From a checkpoint of a small transformer trained on Wikipedia: rotary positions, biases.
Each number is 200 + 20 x the weight over its row's rms, rounded and kept within 0 to 999. Layers, rows and columns count from 0. The size before them is the row's rms in percent of the matrix's.

# layer 4 MLP down, 64x192, rms 0.193, rows 0-50, columns 64-127
098,192,219,230,234,223,196,207,174,180,190,169,190,200,172,229,201,190,172,171,227,192,187,217,176,225,214,215,188,209,197,201,185,230,222,202,216,198,191,179,192,189,164,161,196,233,192,235,195,208,217,238,206,200,258,188,232,162,172,175,231,212,224,206,212
101,206,229,198,168,211,213,171,176,248,204,201,225,217,206,222,187,212,203,237,178,215,206,199,158,211,185,171,189,234,213,203,187,203,184,203,180,207,193,241,198,196,196,181,184,216,236,211,205,195,160,215,209,169,185,170,194,171,187,185,183,180,229,212,181
099,213,185,160,208,171,210,204,218,197,237,208,192,209,184,203,144,186,195,186,232,208,217,166,205,220,250,195,158,200,204,189,184,188,221,247,226,177,219,207,215,222,196,201,197,221,204,173,184,200,170,239,191,179,178,174,193,203,183,190,213,211,211,200,195
104,198,201,167,217,215,208,196,194,184,221,185,208,183,208,207,203,165,170,206,234,190,171,217,211,197,159,225,220,206,180,218,209,189,194,169,223,212,221,216,220,214,195,195,188,181,212,199,222,212,205,202,184,200,221,214,191,185,210,217,171,177,226,207,206
090,183,217,193,184,199,248,205,210,234,213,200,238,217,215,201,201,202,190,191,240,226,174,191,186,202,168,191,208,201,213,190,167,206,182,215,196,218,208,191,193,221,195,225,227,192,200,196,187,214,219,189,207,196,220,221,179,205,200,199,187,201,220,242,213
096,215,230,209,242,214,203,224,182,185,194,216,209,215,200,199,216,203,158,196,187,197,197,188,185,224,204,207,184,206,234,200,215,224,191,207,172,197,208,230,200,161,226,212,173,178,186,183,203,211,197,178,195,221,218,225,218,185,188,191,227,165,196,239,221
096,217,217,226,166,209,200,196,206,220,218,205,167,240,206,236,191,200,156,199,189,213,194,208,219,169,192,196,231,246,192,194,202,211,221,181,225,224,174,175,167,212,220,216,194,195,196,188,183,181,195,194,211,223,200,186,182,222,211,187,224,222,184,204,215
125,181,153,197,202,208,207,224,168,180,200,211,216,235,219,182,178,165,193,198,202,200,214,178,233,206,218,212,206,233,214,145,191,198,196,191,216,184,194,203,180,232,223,191,221,202,232,189,209,212,200,202,267,202,176,219,184,195,203,167,195,173,220,221,191
099,232,239,200,202,197,168,167,195,216,191,172,178,161,194,209,196,184,199,193,209,231,211,191,219,202,189,202,237,209,198,226,178,201,211,235,192,203,215,228,186,180,240,190,183,209,235,248,212,205,198,237,191,199,188,204,171,185,147,192,186,209,185,228,228
089,253,212,190,180,229,183,202,200,189,216,163,184,202,233,190,204,176,229,166,212,159,203,200,169,190,197,229,211,174,195,190,178,206,198,226,176,179,221,221,224,186,183,193,171,229,179,205,196,191,215,200,189,228,206,200,210,204,245,184,191,195,191,192,174
102,181,196,200,193,196,206,188,203,218,210,186,211,183,180,219,213,209,234,171,201,171,210,202,233,214,214,237,173,205,205,218,191,184,238,208,191,225,195,153,191,194,238,179,206,235,188,175,200,197,197,203,195,189,181,180,246,177,238,165,200,181,204,182,225
098,242,200,205,209,187,169,200,224,205,213,200,216,203,215,214,226,210,201,175,200,167,172,200,204,163,219,193,232,206,164,190,196,189,237,179,203,228,175,217,222,178,173,199,229,175,206,195,157,244,205,176,219,203,172,196,184,172,173,180,202,202,181,214,230
098,182,201,221,200,192,212,193,237,221,214,205,199,197,188,179,195,194,210,178,195,226,197,160,188,210,231,204,188,228,214,212,223,207,178,197,226,150,178,167,221,195,208,181,224,190,169,169,205,209,175,191,160,189,204,201,176,233,202,218,181,220,199,201,183
108,220,215,207,207,176,175,204,159,203,207,192,193,222,178,194,209,180,219,193,206,177,186,184,211,215,196,167,216,183,229,197,200,180,220,176,209,166,222,204,211,217,224,190,199,200,173,170,154,227,194,149,188,205,195,219,193,219,173,170,161,203,175,199,200
097,204,196,201,226,160,184,168,217,199,212,200,205,162,201,195,192,191,196,155,194,177,173,195,210,184,218,224,170,190,199,211,235,228,200,242,209,240,193,182,234,211,204,196,172,186,229,147,200,229,198,191,193,207,231,174,193,176,240,211,205,186,198,167,217
107,214,180,190,210,192,196,202,222,158,245,167,221,204,195,223,196,210,198,200,193,203,221,221,190,213,225,211,210,197,194,203,234,188,225,194,186,212,191,173,235,185,195,215,213,181,178,201,202,231,218,221,188,214,184,185,196,200,203,184,168,232,191,225,218
094,191,204,210,231,192,202,183,206,209,182,200,210,202,186,203,167,228,211,199,193,183,212,221,229,190,209,240,194,204,240,164,223,228,190,188,182,181,226,184,192,216,175,202,215,213,223,209,170,217,195,199,216,197,177,166,225,232,187,186,192,224,162,211,217
108,221,211,191,229,176,214,192,230,174,185,200,212,217,205,187,239,222,192,237,185,238,162,197,144,181,209,189,209,196,183,183,190,190,216,203,231,172,220,184,190,193,206,203,186,227,214,212,198,228,215,226,202,223,180,204,201,173,185,189,197,162,197,230,213
104,202,220,173,225,178,181,190,182,222,188,270,184,227,215,198,215,178,234,216,204,202,178,186,179,187,208,185,221,227,187,188,200,200,179,208,179,207,199,212,199,159,193,192,243,212,186,179,217,191,177,199,172,226,191,162,173,213,170,159,220,206,177,176,198
100,182,216,176,205,200,178,217,196,212,231,172,196,218,215,191,189,229,217,183,188,243,177,216,206,212,186,216,192,202,193,217,183,190,154,187,166,212,194,201,181,205,193,198,237,183,212,181,196,233,191,158,207,216,192,223,212,189,188,173,235,199,200,205,204
100,199,175,188,216,184,162,193,213,219,189,167,181,177,235,166,197,210,212,196,232,193,183,143,229,229,191,186,193,213,208,233,214,231,206,161,229,198,195,207,193,196,178,220,207,208,226,189,186,212,189,195,181,201,208,169,169,211,236,210,186,197,196,189,171
101,228,170,201,222,167,175,197,208,173,203,224,166,224,210,231,188,167,204,195,200,194,215,215,223,192,210,193,188,219,183,202,196,181,218,163,186,202,226,191,245,180,210,182,192,204,223,187,230,192,251,207,211,171,236,199,169,176,212,190,188,197,203,213,201
100,209,195,226,209,213,187,224,225,186,171,222,179,197,205,188,214,192,217,170,221,195,239,248,185,218,172,192,219,228,226,190,220,238,193,228,234,204,207,201,239,187,202,219,191,192,228,177,211,190,216,205,176,239,177,184,202,184,193,186,209,184,173,206,175
098,186,196,204,202,187,252,208,202,228,244,222,231,220,188,225,209,186,196,210,194,204,178,219,188,209,188,212,172,211,208,195,160,203,144,194,185,204,170,230,215,174,156,185,195,181,181,187,195,190,159,157,221,177,206,184,194,204,211,219,211,210,212,168,206
097,190,215,208,190,222,244,205,177,186,207,229,184,223,174,168,230,164,188,178,211,187,180,184,180,179,206,148,214,210,192,197,216,166,167,223,201,206,200,206,187,180,219,160,171,207,202,176,203,218,193,174,193,202,191,211,209,173,217,194,237,192,184,203,238
098,193,209,181,186,195,183,142,189,203,191,205,208,201,177,230,205,214,210,211,214,198,181,160,214,215,178,157,186,212,199,217,174,220,199,188,197,192,198,207,180,210,190,190,162,227,224,212,192,207,192,188,207,194,226,203,208,229,211,209,189,208,202,213,205
102,203,150,166,196,190,211,177,191,192,195,223,199,218,225,211,174,185,227,212,204,201,154,165,229,212,232,184,193,173,181,230,225,169,175,203,178,182,208,167,218,178,221,161,158,210,223,175,213,197,211,200,189,214,199,174,207,191,189,174,185,193,174,203,220
092,189,160,206,218,188,194,192,211,146,202,178,219,210,215,175,200,173,204,212,252,234,218,189,210,192,190,220,184,172,201,218,186,190,175,196,198,186,223,165,196,193,177,173,202,186,221,218,187,184,196,188,163,212,215,169,197,220,184,228,179,203,183,178,177
088,181,156,217,229,236,193,184,215,213,214,181,235,181,206,190,197,181,260,199,200,186,208,155,193,196,194,201,219,179,194,169,214,222,199,174,188,222,184,175,205,170,186,177,175,214,248,195,211,178,196,219,196,229,223,198,181,197,213,203,184,164,155,217,176
101,198,176,200,176,221,202,227,180,177,173,206,221,172,189,203,241,209,224,230,176,217,192,172,176,247,220,215,208,205,216,228,229,199,202,220,200,155,185,230,232,151,196,194,211,211,189,218,207,194,171,196,193,156,189,217,193,208,223,210,201,178,229,197,166
098,204,215,226,206,189,219,182,196,175,183,190,234,208,186,202,213,180,207,221,200,197,160,195,211,216,144,201,218,210,170,195,206,222,211,169,201,241,175,215,243,220,238,218,220,197,199,201,218,223,197,191,188,213,208,182,204,179,197,211,219,171,227,210,196
102,194,209,210,187,211,185,188,215,206,169,215,187,191,185,174,208,170,202,218,233,208,192,223,193,209,188,196,222,205,181,171,155,176,175,230,207,164,213,193,196,183,216,211,240,215,212,186,207,175,207,195,168,211,175,207,191,201,221,218,209,189,204,221,247
096,194,233,215,179,234,215,197,200,176,212,169,202,187,170,208,196,181,224,220,200,203,164,199,225,203,203,174,189,187,182,212,197,201,182,261,207,198,201,199,215,206,205,191,199,202,204,168,181,199,208,219,189,215,221,202,241,192,235,198,189,202,200,235,207
109,220,211,197,207,212,224,186,166,212,236,208,227,194,185,188,180,244,211,206,208,181,194,188,195,192,230,205,225,183,180,187,204,212,202,169,218,192,223,209,199,154,196,194,239,188,182,183,196,206,197,214,208,175,191,221,133,204,225,224,227,216,170,232,232
098,202,180,219,220,168,172,237,231,208,194,160,206,227,208,208,178,176,222,201,184,177,188,214,212,251,206,218,219,187,187,186,191,202,197,171,179,171,203,251,200,205,208,249,223,227,203,164,198,209,203,201,177,221,166,190,187,184,192,188,188,216,232,176,175
099,203,199,188,189,218,192,196,191,188,184,178,194,170,160,207,174,212,254,207,202,201,172,202,205,206,232,176,208,220,229,210,226,189,213,218,225,173,237,198,239,182,264,199,205,216,178,199,248,215,223,210,178,199,203,210,206,215,206,193,216,211,182,174,216
104,236,235,235,175,175,165,185,220,175,194,199,207,204,193,175,206,212,186,226,200,194,222,193,191,226,190,208,177,210,185,204,223,168,191,238,190,214,224,219,204,205,222,184,200,204,199,220,181,214,200,213,176,185,199,241,229,188,209,203,204,208,189,173,209
113,206,208,236,212,204,219,201,191,197,209,201,213,195,172,214,169,217,183,156,236,209,203,176,197,178,219,199,249,197,195,198,223,238,180,228,200,221,199,195,252,193,223,189,226,161,206,223,173,167,182,149,189,222,200,222,204,208,165,158,190,227,216,175,194
100,213,192,223,200,195,222,201,193,210,237,234,208,202,186,228,180,189,207,219,223,188,187,207,199,191,213,170,214,200,217,211,166,197,156,193,204,199,203,185,204,219,204,157,225,223,192,211,188,218,238,222,185,197,207,203,180,201,206,224,192,205,173,192,205
107,211,177,220,213,222,214,248,199,199,182,220,210,171,187,210,191,190,191,205,192,209,201,190,163,151,165,187,223,196,180,216,244,231,197,182,183,179,186,224,228,216,224,234,220,181,216,205,159,242,228,169,202,178,221,179,197,184,187,216,222,196,203,202,196
099,171,196,201,200,225,189,214,212,188,169,185,213,203,214,213,212,195,193,220,212,239,187,192,182,211,205,225,189,175,184,156,188,183,189,222,199,195,220,220,185,181,199,221,201,165,188,187,225,197,217,196,194,193,169,198,193,196,200,207,204,187,204,183,206
106,202,199,204,191,219,188,180,242,180,165,220,188,197,188,197,171,195,207,206,191,250,205,212,178,187,205,200,201,202,188,181,212,199,203,213,180,238,247,199,170,239,207,177,224,232,163,147,170,191,186,211,217,201,186,173,207,225,204,236,190,185,173,217,188
103,183,194,209,214,246,224,209,199,175,197,198,215,195,183,198,213,204,224,207,232,220,223,190,239,222,195,184,234,230,219,175,219,199,196,207,235,185,172,204,184,245,198,199,196,202,181,176,202,185,213,172,205,230,239,176,182,197,164,206,200,199,200,193,188
099,217,205,171,174,199,189,209,202,211,198,226,183,240,195,224,213,180,192,215,199,164,182,190,203,176,221,182,162,238,210,208,204,170,188,213,179,188,214,208,172,244,214,202,201,187,211,183,202,198,207,193,209,180,207,208,219,166,177,203,195,155,230,165,179
100,208,212,223,221,179,210,199,201,218,220,236,206,173,200,191,189,174,171,192,206,190,218,191,200,230,189,184,211,232,228,221,197,226,189,221,217,219,186,175,206,204,182,178,207,185,175,201,201,193,215,213,176,175,202,231,187,202,191,210,237,210,203,180,178
101,213,239,196,214,192,212,198,211,201,192,191,163,177,179,191,225,186,191,185,201,218,203,181,195,224,182,224,212,214,186,187,205,222,204,164,194,207,148,223,221,207,203,233,195,205,253,220,206,192,208,191,202,179,207,192,220,180,195,187,201,215,203,219,204
106,177,129,168,201,187,207,173,182,200,221,191,223,202,248,228,203,220,179,209,212,206,188,184,217,176,184,230,185,168,192,169,211,171,185,212,155,186,159,196,204,197,204,216,191,195,217,166,221,251,219,201,229,199,174,200,204,189,179,232,192,203,194,205,182
106,194,205,173,218,203,178,185,180,221,209,198,214,200,221,180,217,188,234,222,180,223,218,222,223,216,183,176,179,173,181,212,199,226,198,163,192,203,183,174,211,206,192,167,198,195,218,211,221,178,201,224,218,218,195,209,170,253,176,190,185,223,201,257,211
110,179,231,202,177,183,194,204,214,201,217,210,165,207,172,176,177,218,211,200,203,207,209,187,199,198,204,211,253,206,199,208,242,204,185,201,217,202,182,198,187,174,221,198,203,203,221,191,222,177,204,213,190,204,206,214,219,225,236,182,235,232,228,197,220
099,213,232,170,246,229,215,172,159,211,197,227,175,236,161,225,217,188,222,222,157,237,208,224,183,196,214,188,171,223,224,201,222,210,197,232,204,151,196,201,219,224,173,207,192,171,209,232,210,182,207,212,220,204,193,212,183,192,176,203,166,212,226,214,167
093,166,184,198,214,201,196,168,213,198,183,222,166,210,219,182,202,229,225,229,179,237,195,220,220,232,174,206,217,181,213,184,182,179,186,198,177,199,212,191,212,166,209,187,210,176,204,203,208,174,178,171,202,248,221,228,193,208,194,195,186,222,226,186,204